{
  "n_layer": 14,
  "d_model": 128,
  "n_head": 4,
  "n_kv_head": 4,
  "head_dim": 32,
  "d_mlp": 512,
  "vocab_size": 17833,
  "activation": "squared_relu",
  "norm": "rmsnorm",
  "norm_place": "pre",
  "norm_eps": 1e-05,
  "positions": "rope",
  "rope_base": 121000.0,
  "rope_fraction": 1.0,
  "qk_norm": false,
  "attn_scale": 0.177,
  "bias": "none",
  "tie_embeddings": "early",
  "parallel_block": false,
  "extras": ["shifted keys", "capped logits"],
  "init": "uniform",
  "init_std_qkv": 0.0411,
  "init_std_o": 0.0,
  "init_std_up": 0.0411,
  "init_std_down": 0.0,
  "optimizer": "muon_variant",
  "lr": 0.008,
  "lr_mult_qkv": 0.7,
  "lr_mult_o": 1.5,
  "lr_mult_up": 1.18,
  "lr_mult_down": 1.5,
  "beta1": 0.93,
  "lr_head": 0.0124,
  "grad_clip": 1.0,
  "warmup_steps": 200,
  "schedule": "wsd",
  "decay_fraction": 0.601,
  "decay_shape": "linear",
  "final_lr_fraction": 0.1,
  "batch_tokens": 16384,
  "seq_len": 1024,
  "doc_mask": true,
  "train_tokens": 223500000,
  "steps": 13642,
  "dataset": "wikipedia_en"
}
Each number is 128 + 32 x the weight over its row's rms, rounded and kept within 0 to 255. Layers, rows and columns count from 0. Numbers have three digits each. The size before them is the row's rms in percent of the matrix's.

# layer 3 attention output (transposed), 128x128, rms 0.313, rows 90-112, columns 0-127
091:173151161168208121179159175130129125169151072126152136121145157163123137099106115158112139120170055152116134088132107144088146064164170157156147147148102084134149184139092077157144124047163141129137129047135150182132172138127119166147146105122135100103072172124149109101145192134114102115122086067150137120160154115079075101107124138108123146169143081115101120174146107197122116061116
099:160105106171105091114116152056095146118109120151167099172107069152116155167170146165112188155126096111112155110168050062168126169168111111041163128150153136063083097063111113136118166165138148123122116099158130099101164170164103103115135161111136096132121112196120107100102133157152119121140153145111126137081150102224119111157162139119105127119143104074122139125103105072199124125092
098:105059150101162073149141090075130121089086142145086131115145085123110135136074137147113123153140103158161126085101049089135171141092108141130098145104092124072129172184112125104108109104103120110125057119123161022157127188133089159132102120093125126116161169135200084133138120085151093094151064087147139125146118206125121157169113108158141104127090089122091144143124142182175124087131
112:136125094118086147130094148114196143067094145184110103107128118099027124148102117090135158183093122158167174172152056131059122093145111136186094118123179123146105113135072104091134128146145108109117192099102123120108097133162124077121125101174164193147171124165165101131106088132134131104132109182101104159080121129140120142139123146118190123116087138070100105029120135135138157140143
099:082085167176047078106117144122054029122071090122135194186123135078077147122164142219136120108143141083121153080124105112143133118187119129150147092150144122180068094138176149162102128140092162080182115076098137128143106103111129129111104128154114154116106104140172135134100147107103079127159131158105096077101138126148147097145123087159135138126089149164118117118112126152134104086173
099:089121131129138115171111122140139133120075136139054137107123140106148089138100119106155130089112089130110110168158125108172118110213061098099117154106109087162130130134165043104127127146114164151145166108135115181109115119102140123131126174140106168126084132105139187102102061116110133101154169160137116156078212129196101107018132109124111113105130114060106080089204131142111163114143
115:096122136116188149182132135075111147161060146181159118171162128061066177165076128158129082123110110114111090148070136144125089069157173132159133107150127071060123129210146129125128117131170099132096157125142104127096143132169135121125149126095166167104119111127123156092099104126083111155114112130123195148129208093128099159095067196130115160104133081120158146164098106123102120156184
107:100099154142140104200128160123136092123164154125142202130129165099147167083072129111116139178102109112172133123121102075124093146100153096152149099103144088157103136124133119186126155123095189158135132065118130102122131144092095151140163114123102145098237097086116114169127126143153121115123131157085060197075119128147194090160093128193126152173140141169077107136122088106119079147193
112:143178133116077095115120135136163122101144141136055153137102111128133153165096137134157146152149148078119134121175110090074072108205042142131174124122126111184101125133095092150148143089120044104150168048163162097172187149089125127109115118160152108141081167133155166052151138141115112128135100134132081114154124102181081088131134114158155155158061171117115095104146089166148097130143
104:093182091189102165173113152063077137095197095160157156130145126075179111095183115154103166099087164085128131139052145125163135177153126115208146125103158124124137119144088127131147117142088115177135112182098144141144121086084138137121150093163073130148110125086156105102131164133144145164074143135119098149132089092181136115091127117118090203119140125112169087156185158105086073122144
113:118137125117158118151196104135103191105148117162128114103147134156094179164103145133090137049097090072184147166128110101109168120082157147113154140136123161129149129133129134147180123124174081031146094114110145100098167169117100052098057098077141154188110156165095122141111134154133106119107095104112175125155117118137089161198123160129127136145101066106115171112119082207158126150141
108:143134087053146141117113093175138090109117146099083151094084094145169109127061105140068103138028121110117103133135114137108141178072105137168073114175098105121155122192125126105111127155111157125133128087147142120133095111090134133103131137150132171148117140094165129130174117085084151140141119138137098088114062194160142185113156168139137120110134120061206097128135085141057140145205
106:085179048158127104155100139104119149117105140112133080146092100117171153144063138091182125169143155138110153122122094167180208157071097160132106182145207130139126134175123131090069170121139168173112111114141172114164171179125151112147104104119172062155137154154145104124109101133172180158152116174101137112189166148123121166130130168146056146101101127154135112186151108130151116100111
110:071078129112137121127091112189164112056135161134148097121142147096200108174087110126128050104196186141166109104130136110169154162077155081111182167089125175102150133139147177132122068060146073156154096156129118116127149114119130147059161120097137096135130152126175170129134067130084156153103097117112116163102093127105124128153122114166113108162164100111101168131118122139131047079117
114:159145097127122113095076141173116194180148132154156110139079202157184115124128107178156147148129142138078094120093201117092167106134173135125117170095150134124116136166175121086145099172178143154140074082126141171060133144073074179171130145156128098144137077131131112149113154084110103108126078112155176182150108106091084098157114150113130130090111053133138130092117103083121102065146
112:123119129132120095143143106126116092103113153122115165156054087133089145156242160157125169175078162148159108116113153137207122090145172137089106146151139173141123117124111175114122141124129075121144067085146178114135096094106135162122126102095177151110128156111149105129148158111136095089102123136089148108120146063123107178153094118107128074133135165092062042185105171082181172109118
114:083137109102086090112140175140140142136137109079094132102148139117061074131194111127166095129140149067159097143163153133118178101094151149122139125096109105146142196166142090170115085185199084130174138130140117099155158098100091119139136123172138118169118076123215148106177100177122084111052115120119116154144178121132098127151176181090108096168068129168104112153168110093116165112123
113:095084180188091150098069093108142106133109162127143137104081083120126163090177183177087077153094118125106102098155157130073125114098104140139087112078133115073157101107119166118137122110087117142124119115109119122176145176100123149132126124158212100081218156207146079091154143102185106168121102142123147108169127169159162165163192137120122141127141075124143116150090111099152118149088
114:115172042152146121137087113133096098161106124126177147152111135156138119149080155045153080134122117101174150143135149130191133136086102138132089121136133093160098129111129105082145124142097126082077149148068112089132136140076122143133105145142156170130040115167103134130077163128104079157141094061119131079133104138117163118157198104185150158159189132088201152165092180125147104094154
113:158150098115068190161111138110149100077101145083141134155137146122147149139195104089088128091173211079143105113138188165106149122172127143146172138173183178123118114138128126152166171121182133129094117073105107144122071117160119133129140081042147188119155119119122103097098100150159107110106129155097148167115160076122114128139172175194140159132109082175145153078129092179127098121085
108:114094134132170078160077119129143146118034168147116140139155127162112150122136193136149180165184158182139080148171176174083106102103076144146093109138127122134134211139183159102151114117074148179158180113124142150137121087111116102156107123107083152131111161162204174154131143145125191165138112118189165145096116106121106161075108117160127154116122121109108138078152110201148140149162
118:189081131163088165073068124087135129120168130131103137116096065083114112173048112136172111114139134180210113169165160110130123147187150154119096112159083151125138109112114128160142105076159100207094111148130112179120144115100140160127127140147182174107141062142128107114124132145150132111150141152080165106133132089125147150136185033115086139066140112110142105158096086113094114146090
112:178103116112173111126103114156109171105113087115126077116121162162047113108114057144137085131202171124152188193173143131080085088111144105168148135134176153123118133137143082105159124114106101160137093138056162077084112094115214132100087160141094090092134120096122089149131102145163156161143142155148125152135090135150184167170082160133136125075153129114141144087088183174130104133139
# layer 3 attention value, 128x128, rms 0.158, rows 91-112, columns 0-127
094:117123094125151113099188170088105125128132178134092127151138162189138171099102138072137068051138115129112106134191117115103133173098097177161165172152139131103167180092167187123152138127127176136099107130136153073121117144151095138102144099190109136146142138083189103113109125126169148140095184138120127188113075084124203121172133183128175165104156147157085127131145175061129137087118
093:110134110116082118113133120159084125177138100177094108087124115156114085136085177145119131107094149120156109163121173129092120158164112142115132138118125219189156148088157177111090120066080098178101209120108094156173106144114136137201141132110101134134143086143141136056112180122121178138133103163156101101186155167183182180161122104090136170107107181111136157132132109109151199151128
103:119129083153108136124129088106049113159120101150146180087178219085145174177016110139095169125144166112093150078116164112089120100101169126103166078095143108116151118076201114092119179118124113161146119124147167045123124141129123163156057110121147145140130109121153109126087100109118112130127154140093098073120125122154185096164150101102137132109100153164134141122148163171090096133123
099:138158093102152092092161112108101177181166162110079130100162083069156088094130071084141109140115063124085152151164036121120099125081146064171170196150135167161112135155084169120144143123129131118156104172131155072171130120126153151223139137140122130121144170131185115148102103129152133123091105113123069151154148168136145119134106124176109156188136110122116185139118134080088113164116
104:151094103156117125167148147078083177141195135115117085050161090060151099177140122147153197125118085098121147120096164129144104136092143137136124161144126138142112131157173143104113113215158106116137137163176116111128166163105152081121085150146107169122080156078100109161070122070121151170101144052162145119110051184146125091132151154103138138059150135126120118128082097158108108111088
118:153110103120152120154144076057101126125163146124175137157160134101151140162084128178082085124104119147144124130156142155125098191126137158172094153149185099079101120110101226175133086069142132099069129173114170075080160119125144151127136122140159111051130075145137117104104138120083133177148176093124129109163060086129166148100171138099121117069137108084137117168158156144083090161146
116:085118208188166152144119125151111144113139147125122135101125110113143158155100070150148124174149171157118082097117167136116089110084184159149150128122168104158160097077096177115083158099061172146147192125114176137165129198138111125059162137164102163131176065096176126137161117115123140084136056152097116097130142140124134143161080119143071131122149133163191097145115098065172134115138
116:088154147160118142135059158153121170147191138167152148150077135116109142162099113134202143135140151077138175122099173085099143145117074113130182102102125112141110139104138166059115133126143149151067141143146135137066173144076117175100109122210153150183110128125144093114120120139117113077158157115154148090087087156131106153240122096094144130138102110100105154111165092083178138173095
110:119116124208145153126120175102123087066146147141123109193126054076104116130138126133176156096150107135167150144137106114172105102082058078185137155152133106108173111108126145091143136082117173105136133114136146131126078136097067087116111200141116150085153155140093055107082102113121150133102154058091181132119156079115137092134134164121145150102121175215169098138103146119109130072129
114:132162130063169073109176099156124112146157140137139105114136192101145122058121077164159123112148105122174161133134149113131182138151093216142125095106186131210098100145113172170127120155152182158138197093090104175076111052083136111073104118161113101150123121125143154071119169148116128119135102125176180138124102146123177117147108111138102113168128103130099153142138082169072171135130
103:133142122064094058166083110174118154107145141136114129185124110109155144165058166116118066123091100155093209160073101162147101116086133118151099149164162152149170088150127128093113050172151178119145134128139097121115107163110116199112126133167170121152128115135157147157188169085144101100116136082072138150117126133134102074101139101164107106134068138084155147160077147124132186166097
105:078175057122137114102132143072121169098203156140168123128096158101228082160113132137152079137111144078163125106159077169127190134110120138123177138152140147112171140175124115103116084147074112107115173111150103113126120130168130136113144069146122156100129139098153146125164098180134135088069125074103096150143132153162091134114156154176169132131095150157118076191179126145197107077113
119:103100114134143161144118110127111131195122134109181080122084123122167121146152111173132107134158123157089098141075117133121202177117106109130132132111193179160093138149137129063089060108126146153087135119123148155118051148119115124120179159163081165052125133105128114134133150158146187120169110182082180204197134138136126118114129143187157123139099117093133155130144109101131036097182
108:128073087163117190114100139103146103101128110112107134079132255135170160119143058167043134163168129143136116145139132146115155124077153153159108117098123123082141116158104103134144164116136115119129116094140053138158125153088133136184114129176136060102081089122087055175132130106155137127115093098089148118085155156156092122131150122190157115180086088114137141120100089159162096109101
110:151147122157063134071122106120135087125127197068122180160121134099104173121097094121127130132136156138111184144148190146104129125107122182110144126183109150133101166125149145085141144130110106170101130170154182100149118114150135114174124176152136076105089218137148167153158155134185178075123113118163083118171205080129152184128118093136153114140138137127116069129106204060101125128172
118:129158162096133118144115161094118143122166172078177201185143161111097176085139124132156117151156097094130093092083178118149187176114170115123117120101151126094110166167117136100100105168113132136100139103126066106130094092091074111124069139149110157130114129192056079145169150111155132100112173155123119144137147134150125111143162172048196091146121065187094148085152130088131170090145
115:062122103140092119090101088168145137128119101161143137112113138139129190109191209192131076141117188122101096176136096181133118071152129103095097152134129098130181112138120116109145155156093132113079158149118166099179127186136171115111122110146156106074163161143085121082143143152183094162151121112121129154152193111127155181117119061081122126158145079169180174116169086102114149181143
120:105178154132134117118150096117123149089140145147147075131157137122084121160043124104100114104188137149112156187097144119155154134105131138130086209171082176167092144085144107086154119138123140104127147127077078115125147145104100124097155076145098138097097159125112136082095089170149067140160096118164128102094118165152134058088204130189104135149184167146184123183191121155129128084096
110:179187084079126155140159115088104079139117057118168156140138089111118148119123156092144127098160138076119053128175090183093146168054097145115161127120140144132099079172174151171167184058179135177126127148101174125144092124120148090124054096170134149109160111110145055121128121158112162103117071111091117101180156136182141129147165127130136174136158126110125130104137151153152161104113
112:102081128119191091113158123118093179170127118187087132110134133133127121148119189143101194092138162151135125094058122144118051130182133113125110120142124139111124115154150150092204087061155050159141097190168126122130133094062109169145076109169079144106127109107145108094084146106138155122150180131140135155145104137065093126067075123135165147118166113099109113139103101182164143167149
117:094108166144100086116067091132144074134140115174180145134123096063107150208168081112176134168155126124159074179119119142166138115156116183136107098114095172115097110207150068090084155118106095101122142118197163065157147102147133153125143092122162090129126146115153117121159133164136168135174144162138174095140184106177144134076106095139126110082136079091187139155136122177113119139098
113:141116130175171109198132124118153090135111046151123133159077186164105136103116116088130126100184090120150114138093142136116171084153145128139177150089122114146133128119136067138155097070112103135143127117071149143126115095098207235129136120138100178129046164093159141114116170081134120182105151156136130067176133120131121110133112171134054123132105081114181112162108159134165107129155
# layer 3 attention query, 128x128, rms 0.13, rows 96-127, columns 0-127
094:136106128160099092103055109158086177111146088119143210149141140095078104147081101163081112132143135134114131105128063169092108114109104172137131105101110110121133064110163099079119142133133155089149107129096128084143089113076137234109075108153111098097098108158142083132138124150150095079136130077144148160127120115202123135144189075143050176142153124135132089082156147119162158098136
066:122067109140120097038084106156050179104148101144094176093124155087089120156070185177134096145094143104086199141134068146125133137101131125122083153080140113173142066107154149136119088124140139132158122117067124031138100167114139120143111136146099111142091120169067108118120137133137139051144083105127115145135124141148152144188134132115153147162127138165130086114105133065176159147121
093:150171111102121092080103100112114156118126115130121155115165113110077085167062117149093115103159188178104194128118086203116141125153075156126134134077121068126131071129177099071084131169177144104147094164087137066136124130092131195151072124159089135113082136142185124139137103170146155098128150071163161167110116132130107120133184126125069159098107086115081075092116128133135166124110
065:164146095068119112138135099153096182135146143126097123107176157119111172156119097140079088107163151096061153082176069183079130133056092064124161160185122085181101093099191135109112167153140154099147088143086168156166077126099075171113121135178103127105105116131123163120149128149116138104103147087136147218114131143131133097161058167137107103186107143120130133106126123092099111142129
090:143114101107116119099080105140091168084117050116133193110133172083112153156102148122073120133103170134109168096113081193084132154076099174143136154133152087134135060154164144120111133149083145102130084175101116078140073113117154134138075161109089125094132139184131105137149099138144119101140144050155144163072103110191097143147173122155126137089158152128115086068158175090145087189131
082:099069147162159139135152165147112154147117104180101145152133163161138125078219123173121174114100116101112088149056162042156149111172127137110055130155096123126138119110102094127117127074180138121138145168113135093139139209070095130090091106089136138136096113124106104164115161048142097065125132157099094117169125132151122139126133095097119187139092167137061158137108145088156140152166
096:143099149124111106086083113141109147067127145133122193123114129054124090166117129179113100152106144084106169126102059147081106132115135159125122119183120073144110091114158147162071170164158118114165116123068131091138102174110097163094100174151083176106073122161200125150116115130141142085154140084172176178120094089145079117118166079159137141124136128128095084074133170068188132147103
075:180134082094108091040108154127124141153120082118101156093157144111086177158061121085109111147109144088107161149148062210137140095092106112126097144182190064101184082128100123129088126148163122117096142136110172110130139067095122151072128104121108078124141083150157170182110144132154105060120161112119141115106148124135105084111091120178108126168049114128143096114103100111105141103104
098:128107114098130134144158100095132144127105089199130142151159117190138124183158125094141144083184161122139101122136166094121186170145124152133117060136143101086073113146167128130133075060138147139137126164169047100134112209065128137148073099119098138094155217170105122066116148095127135096151111149118136122089086160186122111105160082130130128078153108118082121079150164102137152116162
097:085112152126129102118185104137162132168134172099107086087154120204153056066144137184140151074150083129151076137103193097133154115095154088077137151095103163126113198125125139121108125146124103132134089086120091166159171157151133107120158120135125100145121156110104093154140167048141135111161112171158098068172121169109175166144125161136117166183120128128079153147180122147202148091093
095:132164089144147131147088080144123154155085106121113168067113107183116106121086101136131143098184158145116127136097116171111101116134093132096159131172099105110137085157188116099112124124146184111096147058093100127104117137077112114142145150150044124126056181130145171159181079076098094067206123088143121136126097138126149129133132071157140189090176098115144087096186121078128144118170
091:081135149134141140158155182099131136106153147075127126118172097144149106124187097192138135135121138140151110107115148089107200117123106096167151141100091186097107112108091181141169120147111101127175080089107154138137148123161075102138176156117148080185130183119123096136138146139174150163138108129164072095168162173065121122197066157052144100163115124138144138210113090191156139105117
110:124131110188108119162134085114115046099142149127085151143089106135068113181085137102117136164123117072178126127104097148130113150123110124204132145105194110072089092128144159146106161111113209113116167072131145108131124173114172092099101159097128132115093039182139191093082091110129133141152073058125102168135111144111129085150118108174133135118154097148147080163113102077106124114141
105:158151122077126124104162132144120095140163047106112174079151146082176095164141166129121083147141151142111094073076153149102136152141142127128153149110096185104108093105104164173121128055090145095155110171055104078182114153150130175153112108085116120133087117149128109135233131121130157062137120114069078111096135157105111128158201062105123158112139092144122153119112108159135146161104
093:083152047145126108095060154117092168123113088137103162176160112132126077146140134119210173191095171119116133145106119132166089090160117111104106124144135076140137114123105091150070154138155112140142090152163143180153117123175172110153125145065156100106153122184127121117074170072047104127131091109132069141118184145126151164142130170108111127130127153201143122114183064099099111112130
098:129124141138062163165142173165080139024136162149166204110088107091134115071121122125135186120067137137121158110161088105102127124109114051086122131159135123087218137077119161173128143136144115115135117142107093106171115169187171100121158166112124111207093168124107096077109137075138134110118113144089094095132157144172104127141086114122087116128091159115147135116125144167097166100144
135:124128089128144087146074172163096132083158098127154181133138119124112125167096138174098116162154183109160109103109053183122091153134111117109102122123135072124149063102171148111101149112110193123139161120101094090130154092084093141152103127145042152131091115202149177125128105149132117140145164098125161199112109103181097133132157072153137159092096090140140078076178137068095104179137
090:127110129077140105126064145101060180106166132179170131151086140083150089168087125156081093108134150094125105125127062151127121163135100143102108122167152093157131073092146155072147095133108135101140121154081092101101087086092086131155077120132100165134105178150152144086158124187118124114116134062128190171064095102201079147142150097085155126117133097136095140054106136102088130140112
094:084108160097061113151128157102089175075132154138086135152160131128141128061134162145141127109137200071110089101090101088081126170159089128132127116168126122148160105104103108094100086134098136119152107100148107152136132144136110124190125178124110119108168047134135087103084188124132053129149220133077177164165097157095129103160141108121105131129148133135084134158177159131168067145189
122:091061162108169149144123105117148121199099144144086123126115101148182080159107095138134043118131149088150088179128137078142123130150141133158049090114111117124145120111104144158184106071160115134133046193126136096131095154169160059129116124155142062133155140073136087137103099112159129079154106123138082125134117115102165119087082168040132111151138124095131155123121100172076154139127
105:094122104113110196160144156095079107148169167152119179096137118138150126097146139126175136179152077145157112087139083099112088113167144097083175162089156118126150226146136120150106130152107074161147143131138128155118157102112155122142104151094097116069126102163126146149154121069160181115119146124142130159061160071059112070116087135158107051114104109117131078119094115089190090170096
104:069162095139080115099147158141076100150205082089150167073120175146157102092170126110109141160118146082125128085076153122106131154043092110109132139112087161117173076097112140197138103112127143116085108091150126096140086097111112198170150135038094133104165154110128132092103138113144106104129097051087159171135146085143121083110147111139108137157170117131130091144155137075094104141142
112:211143128122103096111124132131093162111172114094181143117111137076161171118142109146154187154163151127086163097136139100100126149144157095114156124158157118132080122076138141094126120193151112128146128164147070166106156108107119168139145158152093139157095200148127082167066148094150166052151113140098158184126144085135164095116117154125136123165178137127117076108192178159073051075141
109:142139120134149180143159109100149138164099175115126149079132149099120145149134089151152104104142119033098075120181177164172164081156177121111094074153133107104174184173110118127128115091169008151103089174132101134138165104111138078116101122146102149124086072124127159174123140189098179127168151118090146122167139160114090112101123109087166130132181151145138119168124144121146095178160
096:127162145121114131169100111191142109161029152169111127107140120116135123097100091104108149148088099082129156157141125128116110143074174165155093102131103127134138105140143059122121146149150094109147165070131131092115197145129134092149107142167109098119114172113184133088158138154140181072081120119160175117123141066160097135083173175190195177112083093171158097093129147184149075087124
099:169134093066119160124066098140181101136130157181128179098136111089117181149110077118092101098152134181170168153140175095078152123132193081154125075116103176154117138175074080117150130081115109144098125105108081144105119081213113110106151152144113160113195133158135092154161103111122122145102135150121115179099054106115165175142133152173160110093111164130141139150145104161149064141136
109:112134103131139106117158137125189134151164168192148144164185082127135143133078133182116145164097064115118144102126130078086116103161092110133178118157131136109121131187150116019136170137164144144119126070140091082124147079120178113065094140096119146113119110150124189064111134125081147172119042122125146151103157125121129144145063164158186109144110140169109157123135064131092128158159
109:125138143089100089132104148159100111124090114111101080101115127139180071074165115070158193136188111150080140184193160160143168137114072081095156157135123121100065172104093147187126110123129128097121086199138085136133059102136125143148134128125137149087122137168129131116109142095156172079130083111109146150172089166162091129132126105148171101115139146171120194089194111118088147185125
109:139161155125137128163139105122074177188117156101158142118169154101115074151108102104154108104159098178149097187164143112101131108164135109148092113127116079134118122134120095104186130112130106139104180176105053169148075087123055100156159093134159198147129051068091142074129165093121127121066102148136124105159142125078126101089086100069082159133135144130121110133103174140094101062125
106:077196093155144123142118150131101136117198094140151075174118104143118102115099069194155213126149123177098103104094113118150120134134103173112070184109119137204097068166129100170148109138164166110095099106147155167148115152079106091148144144073135154156137084128135171128098198136139188107070174104162099160092104128145083123151133151120127136124149086131158087103119145155130163147082
112:074131130151128160108153141050093145138133107107145063109159170129102138145119106134139151050156119106130147114173099126175159199132125162127154196178119097122066156118101125152077110115110187130129158181138047169136098144152169145133144150108104137132132134112211144129117114102127163077104096116150152074143107165113109112168176103092111135113090178103130160150118160201105183081092
105:174081113112105104130063092081054113142157126182123117126182095126143115103073178102113088126118177038120122126093106122083093159078191074104110159132157126105119133122159099147161142146100106168062087150157131126090167104062178110126121178084107129149093143083141148166115126167146145134135130157116055144142135130147101173084130156118138138120095138089155124132078160156121130165200
# layer 3 attention key, 128x128, rms 0.139, rows 96-127, columns 0-127
082:110123154069109148151187172119148108134118168156093102125062136154151142111255087161129083131129125084153112098140122096184114166158163159140121086176144101092161112133166153174111137124169133124092136127169132158069165185154158105156149164129111107134109145186118205119146117134150113189111157120145178161089146120125120157160069117157150087089130106144126137101097108078159092112169
081:109063132142086110180083136143167131099159162157107153159098169112095156185111125146071095099175094129158116110138056144119078099107139154212090114177126110145142085141180121127116186118204145128176119112097112180106104098106144152110087144125149122133159073144157166104111118184176121156116178114149139141065136142144073174132117103155089079079117125148147141066087122132144093092129
084:157111138085124152144127129117159143140166131139101095115142156140096107124210115125121176184072064099199159099196169109196122123137194110145089116155183146080129179100154146178135158127163085211146116078150067203084154168162186097126092117114109125149161160157113132124145098131159114140137105147117161148134123115077091108161123113157151113081119121113100096119084125154145134166149
086:124147148135163176061138098157119143130190131123102160174175168124135171133123095137113067106122115083156129123140156170167114106126190176120115165131102159028144141110135147155165118099123140123106124185123115096091169177096141137085140110124079121108135121127172120154146083103133065161084107125192165130065116068144166137118100089143112177132146126144139143105123134143108144174009
083:171177112085189140106118179107107153170197135151125076169086143131140127195178109133149119138152138103123132122140130137196134153129227151131127112182138099133090115140174143136173162130147194145135184140185103147085173131106158138114123121104119105156124172135147223113094114174140109159100112128174152183132105105103106083064119131124120107092074089167128173134134099147096104117093
086:145112115167086150137123077116100140062141150123110137079161154122077136149056156163122143107168160102169123122114120185081082101095096091159113094105102093155176097132132176155105107141142135156150113076143090158179120076136142137188108122121125112032208058160182102147104132115079068153141092123118124130114162135137087107174141094176137129124128185129129127153144083165137175140102
088:120112088185138141140124126152171131156149120119109120138126114127161187155158122112106171156175083149171186126138088064168128110084146150153135161110173151141059151120159101159124155151171137197130124128164093158099104214117092193128091110183084068156123167138182141116112091159179114164039187117138138166119114099118122180136149122112129148142170131122173154092102124129078132154086
091:141153140108179146115102098084144158159196098154109108135164151118090111127120092141075086080112112116105093167124123066132173165068171119137099164160166132120100195118162135089101111138086143144103085212147144146122160169085128138064129164143130100108112105181113153144075103119141118131127150086137146163157100102065195144072093125152066157116083122095170162159168158111134079133092
093:130082112173141114117142152135128185073165178149152184128145121144133107066079124204158142155062136097163130171139108111083128118128116141136133073059092063085175145142150123080135103139161111089157116102102115145116145107186147067132066127125143100118103071086178131120143163129099093055126165134062133159148118117138081144095100125101130143098134179173141119121077091133142157100179
087:132104125147111162093097160124105124089121095121166153125124156101134106163075137061158082036101176100124106124112133078138186072123106108200044140120139153143127114111106209142119130174082050082122094151162163095195118101150099122117134174140205138140185116134076096118126150104111090084165139127112170134105135163130131147142100129117123102162128127159127130128171146137130191135091
102:128158173131124154095126101174182113126093216138139160135160112111131098150076142099182122096098100111144160134169096155155108136169131124083147119106157175153143148223117145152111095122140082134167179177110143104091161117128164116138143145075111146111118097089137136136221109140075160178117075122094149155098138154135167158142100119108187088205171116069168093154138167103144099122110
112:101086169171100153111094158111146165113114153165158253162159124087123127112070160110143142122181128173168090117131118111148112109094060108173127098148239122109155137136104138137072101140133125062147121085056147119192135134148141124129147121122166130055120104133118118151081167078115112132179102111082087142153124159123116105119129135116124134164158144080176150140129099086107133137113
094:128199164129174115163098135149077081108130151105141133079133086128105115085130098081118077150132083116154131150147122184156130144121120072158119104122102114171096069127123133122185133119155114134182104163082135141091126125131158142139145170187082121195094060077161111075111111099142122096201189103105148131213113077112129142130122177114173078088105101068121104129151145154134141086120
100:134093161107086166151173152102215105099094122141134092103183164080140173152106131155126192110126104138109155078112092128126150133204132121100103089157106148160178110097158150178072147143177153116079105140146134075159103071149169093109077126120156135107178091084113118088127170138113166167096151113102180145163175099127170131169097167126094132171131126128197115169106138081129095112151
111:143166144093132107085115162093123166091140173082132107049091128135084113109178119168125111102094094031134146086137113102084151125135068156106122105095100092134174130125156142134087123157157113106197123114106195185112120073118146159131122125162164119110127118097098089161120171098129172156193134151118105177182159142106133163135105141115114081150133138064164151195169124103179159167153
099:126098166159093151106163133127183116058131162190148136096131115137122078075150139154109169124060101213114118126111160134147154102132146126149114163154133119063167117146156097156075186088205103130095105148140076150082104191125133164073112099166102113154182198169133062092085134123172120122125131141155108175109131187165127150104106116108129111089087144144116110094105154113097126131131
104:130138071122144060088134124148105081188069074088129144114092132128066132112192121120104047200144139157170134123171179188165114111095133121127119129130136109109072124093128153136132207118170110149129181140174095087115115148111127158096113120172132109148153189156140154134106079157171112107070142144125143077091140164133099124123148118136119124135061129187140096096047136143126138135099
175:089112175132100160123137160106149137098134166150178163195187138136206125119102159121141152040092151104093109124067134081073141133133083122142149092116154138126195130135084115123109074122094112077155073110090156129195134127179084117146147128114177152113145131140066074122145216089103104117159112122109080135151154120141143108132121169110115176146174107120113154178155096096141149121171
105:183143147135186147030132132186147166117141099151129143148205141143124161135088189128165102104094138150048139130170118092082115156111181158067111123100188128127106127134144119094180106075142118093147156138153077145093152163167169129130108190094128177180135158126135166061154140101128102165111106093106140137114179094103135121138114139080150140128125081149158128104101105077170110128175
113:110152129115103083056101115174110129117168130105107145139107120112102124113215100133094129217132076080179154133137141178138100144171168103091144095124107111101091148102156110127099140155176104208165172110164092138073145120094117138089118134141078088088139163160144146114139094166151133117076170168132139133089106091127123128081121142150132126106063084167135078086112070128140099101051
095:119117143134104170133094148068162131228153142194137120128131115151156198036164191149121120103110198098178158141126165106097123155123099063115118153130147124204116106104172109138135133104095163083142123138132164101121139130122150110117133058088115119106146156117175139137192096178103181147153181119133168173120146121154099115130065128099113132106128117133156070127156132121118077170092
096:086145139140128143133114141095133088181153098121143093105093164110125158198139153111182156106143160171110183088093146107126165161148130125164118109082134116077165160194137114085135053151123080094126181110126089152191099102104135194105144150071080184122121116164136121109110176141097191155102134103114114149136105130132173107191108108181119067135079129185131122116144147089178096122179
100:140126128140140101143140099094153136172131076140129165156175186160150128144122188143112152200141128092082160152080206143151101068140126129147081141057132154141127188112175118066159062113104105174164065169132152117144113201074127117103112117101100151091161093138173120139134178128123134116126094167115171116195118153162140169081103094102108156147123164156129105114112193104112102115127
097:142107168107171103122097016148139160095138144114142081110064169126123191082137119176183137150093105135127110171160142114104122116065153142118094126153149180121139117160125202142130192107200181120120108170145123085151152125089093139091146093113113109168152075147110131159130071102093083169106145072140187123152095130151107142168138135091138193171130097134116111118132104122151125164085
095:159126211171128166149122079114094172094135116095084142091180151109114122116131150174150166110113148150136074162085130116123167098149106098076112127155078158156175086035066094131101095145070116115156090148099117180185099142184071100143173145158142145155167122109128062143152178141123174123162109115097128140138107151135101100111111109132127135100177137108093132166132166088111072101085
095:120195080102115128138187068145080131130099105122101093145073160126125079126108147148073121165167108160129165101212086116164089105137094109156093150175120172094123104113152104111080124161134142080158136130116134152192112129169080078148113141102120171136121099100127147129116110148182085135192126148141149133150136185117130135066153159097170130112197154108125103204156056123131138136188
099:140153114178148135215119109155154062134084172137083155170132154089158067073086080138107079147144098095143162168133135125133130146130178105068144094129138173126145189147138094130134201073129178121129141163142111166120117131170158148112171182057096109141077161097137135110126121097127154087144156111167097142195142041131088145106155120117134119126121122176110121114138063123132099156143
101:134088085101102152121112115085114125103150191154043162129150138128102077176128159136171107113113070113185139148112132141115136125107118096207124140149108148177116140085180130118101089142137107107166130137111122154098168048154099119118140087212141153161146065084136113133059138094087132141141182100111077155127105085063166122115109121151175181098120119141126083104072130158164137168120
097:146131153095189132173124148143099091112200123090067172137141138128057119148160169101046061143109101098173199139127083128138166126048145108107131125175129124159155123140140130149161165137136185184094112114092103142111096141088081144129118080109082117172113068148132163116139133138117092161107115100125171132096129128127160149124107080147083117162091099047169106106138122125141194129111
103:211131127108106187101145097114108098151114170127071133129170113162102118088175085119107078125108152109151166086146145162126169184142177091139110084105112086149108117184095129136127118094094069158126164122159114113110154163101149126153121134097132121124255123078162065160125091124119093085109116155156063111164092095131100135165144134144173100072123179167096134100149128150111173114144
107:117146089098201126090074162134110095152137149130161144166201109113074148188158100187084082119106161136159138103106159132076093122024135111153173143171116102055108129130177123153151128138132156142120059134160096097130151116127117131148132115149095168031130107181137136167110102124123153171099163120093113118179118157099165079126139161163134165101146118135093132158089152102090141114110
098:135108162111117118131166131156211178077180109108115133122125096117065087117119157078181139120133113145113095099137128126075165112123091090111148172148129136160129129189136082101089115104114074093149055076132105172137166070121150133147122133102102079064111114161102144151112124144077124162198122183057133129201112051103143093116109130121176094142111137099127154116155107187119108134140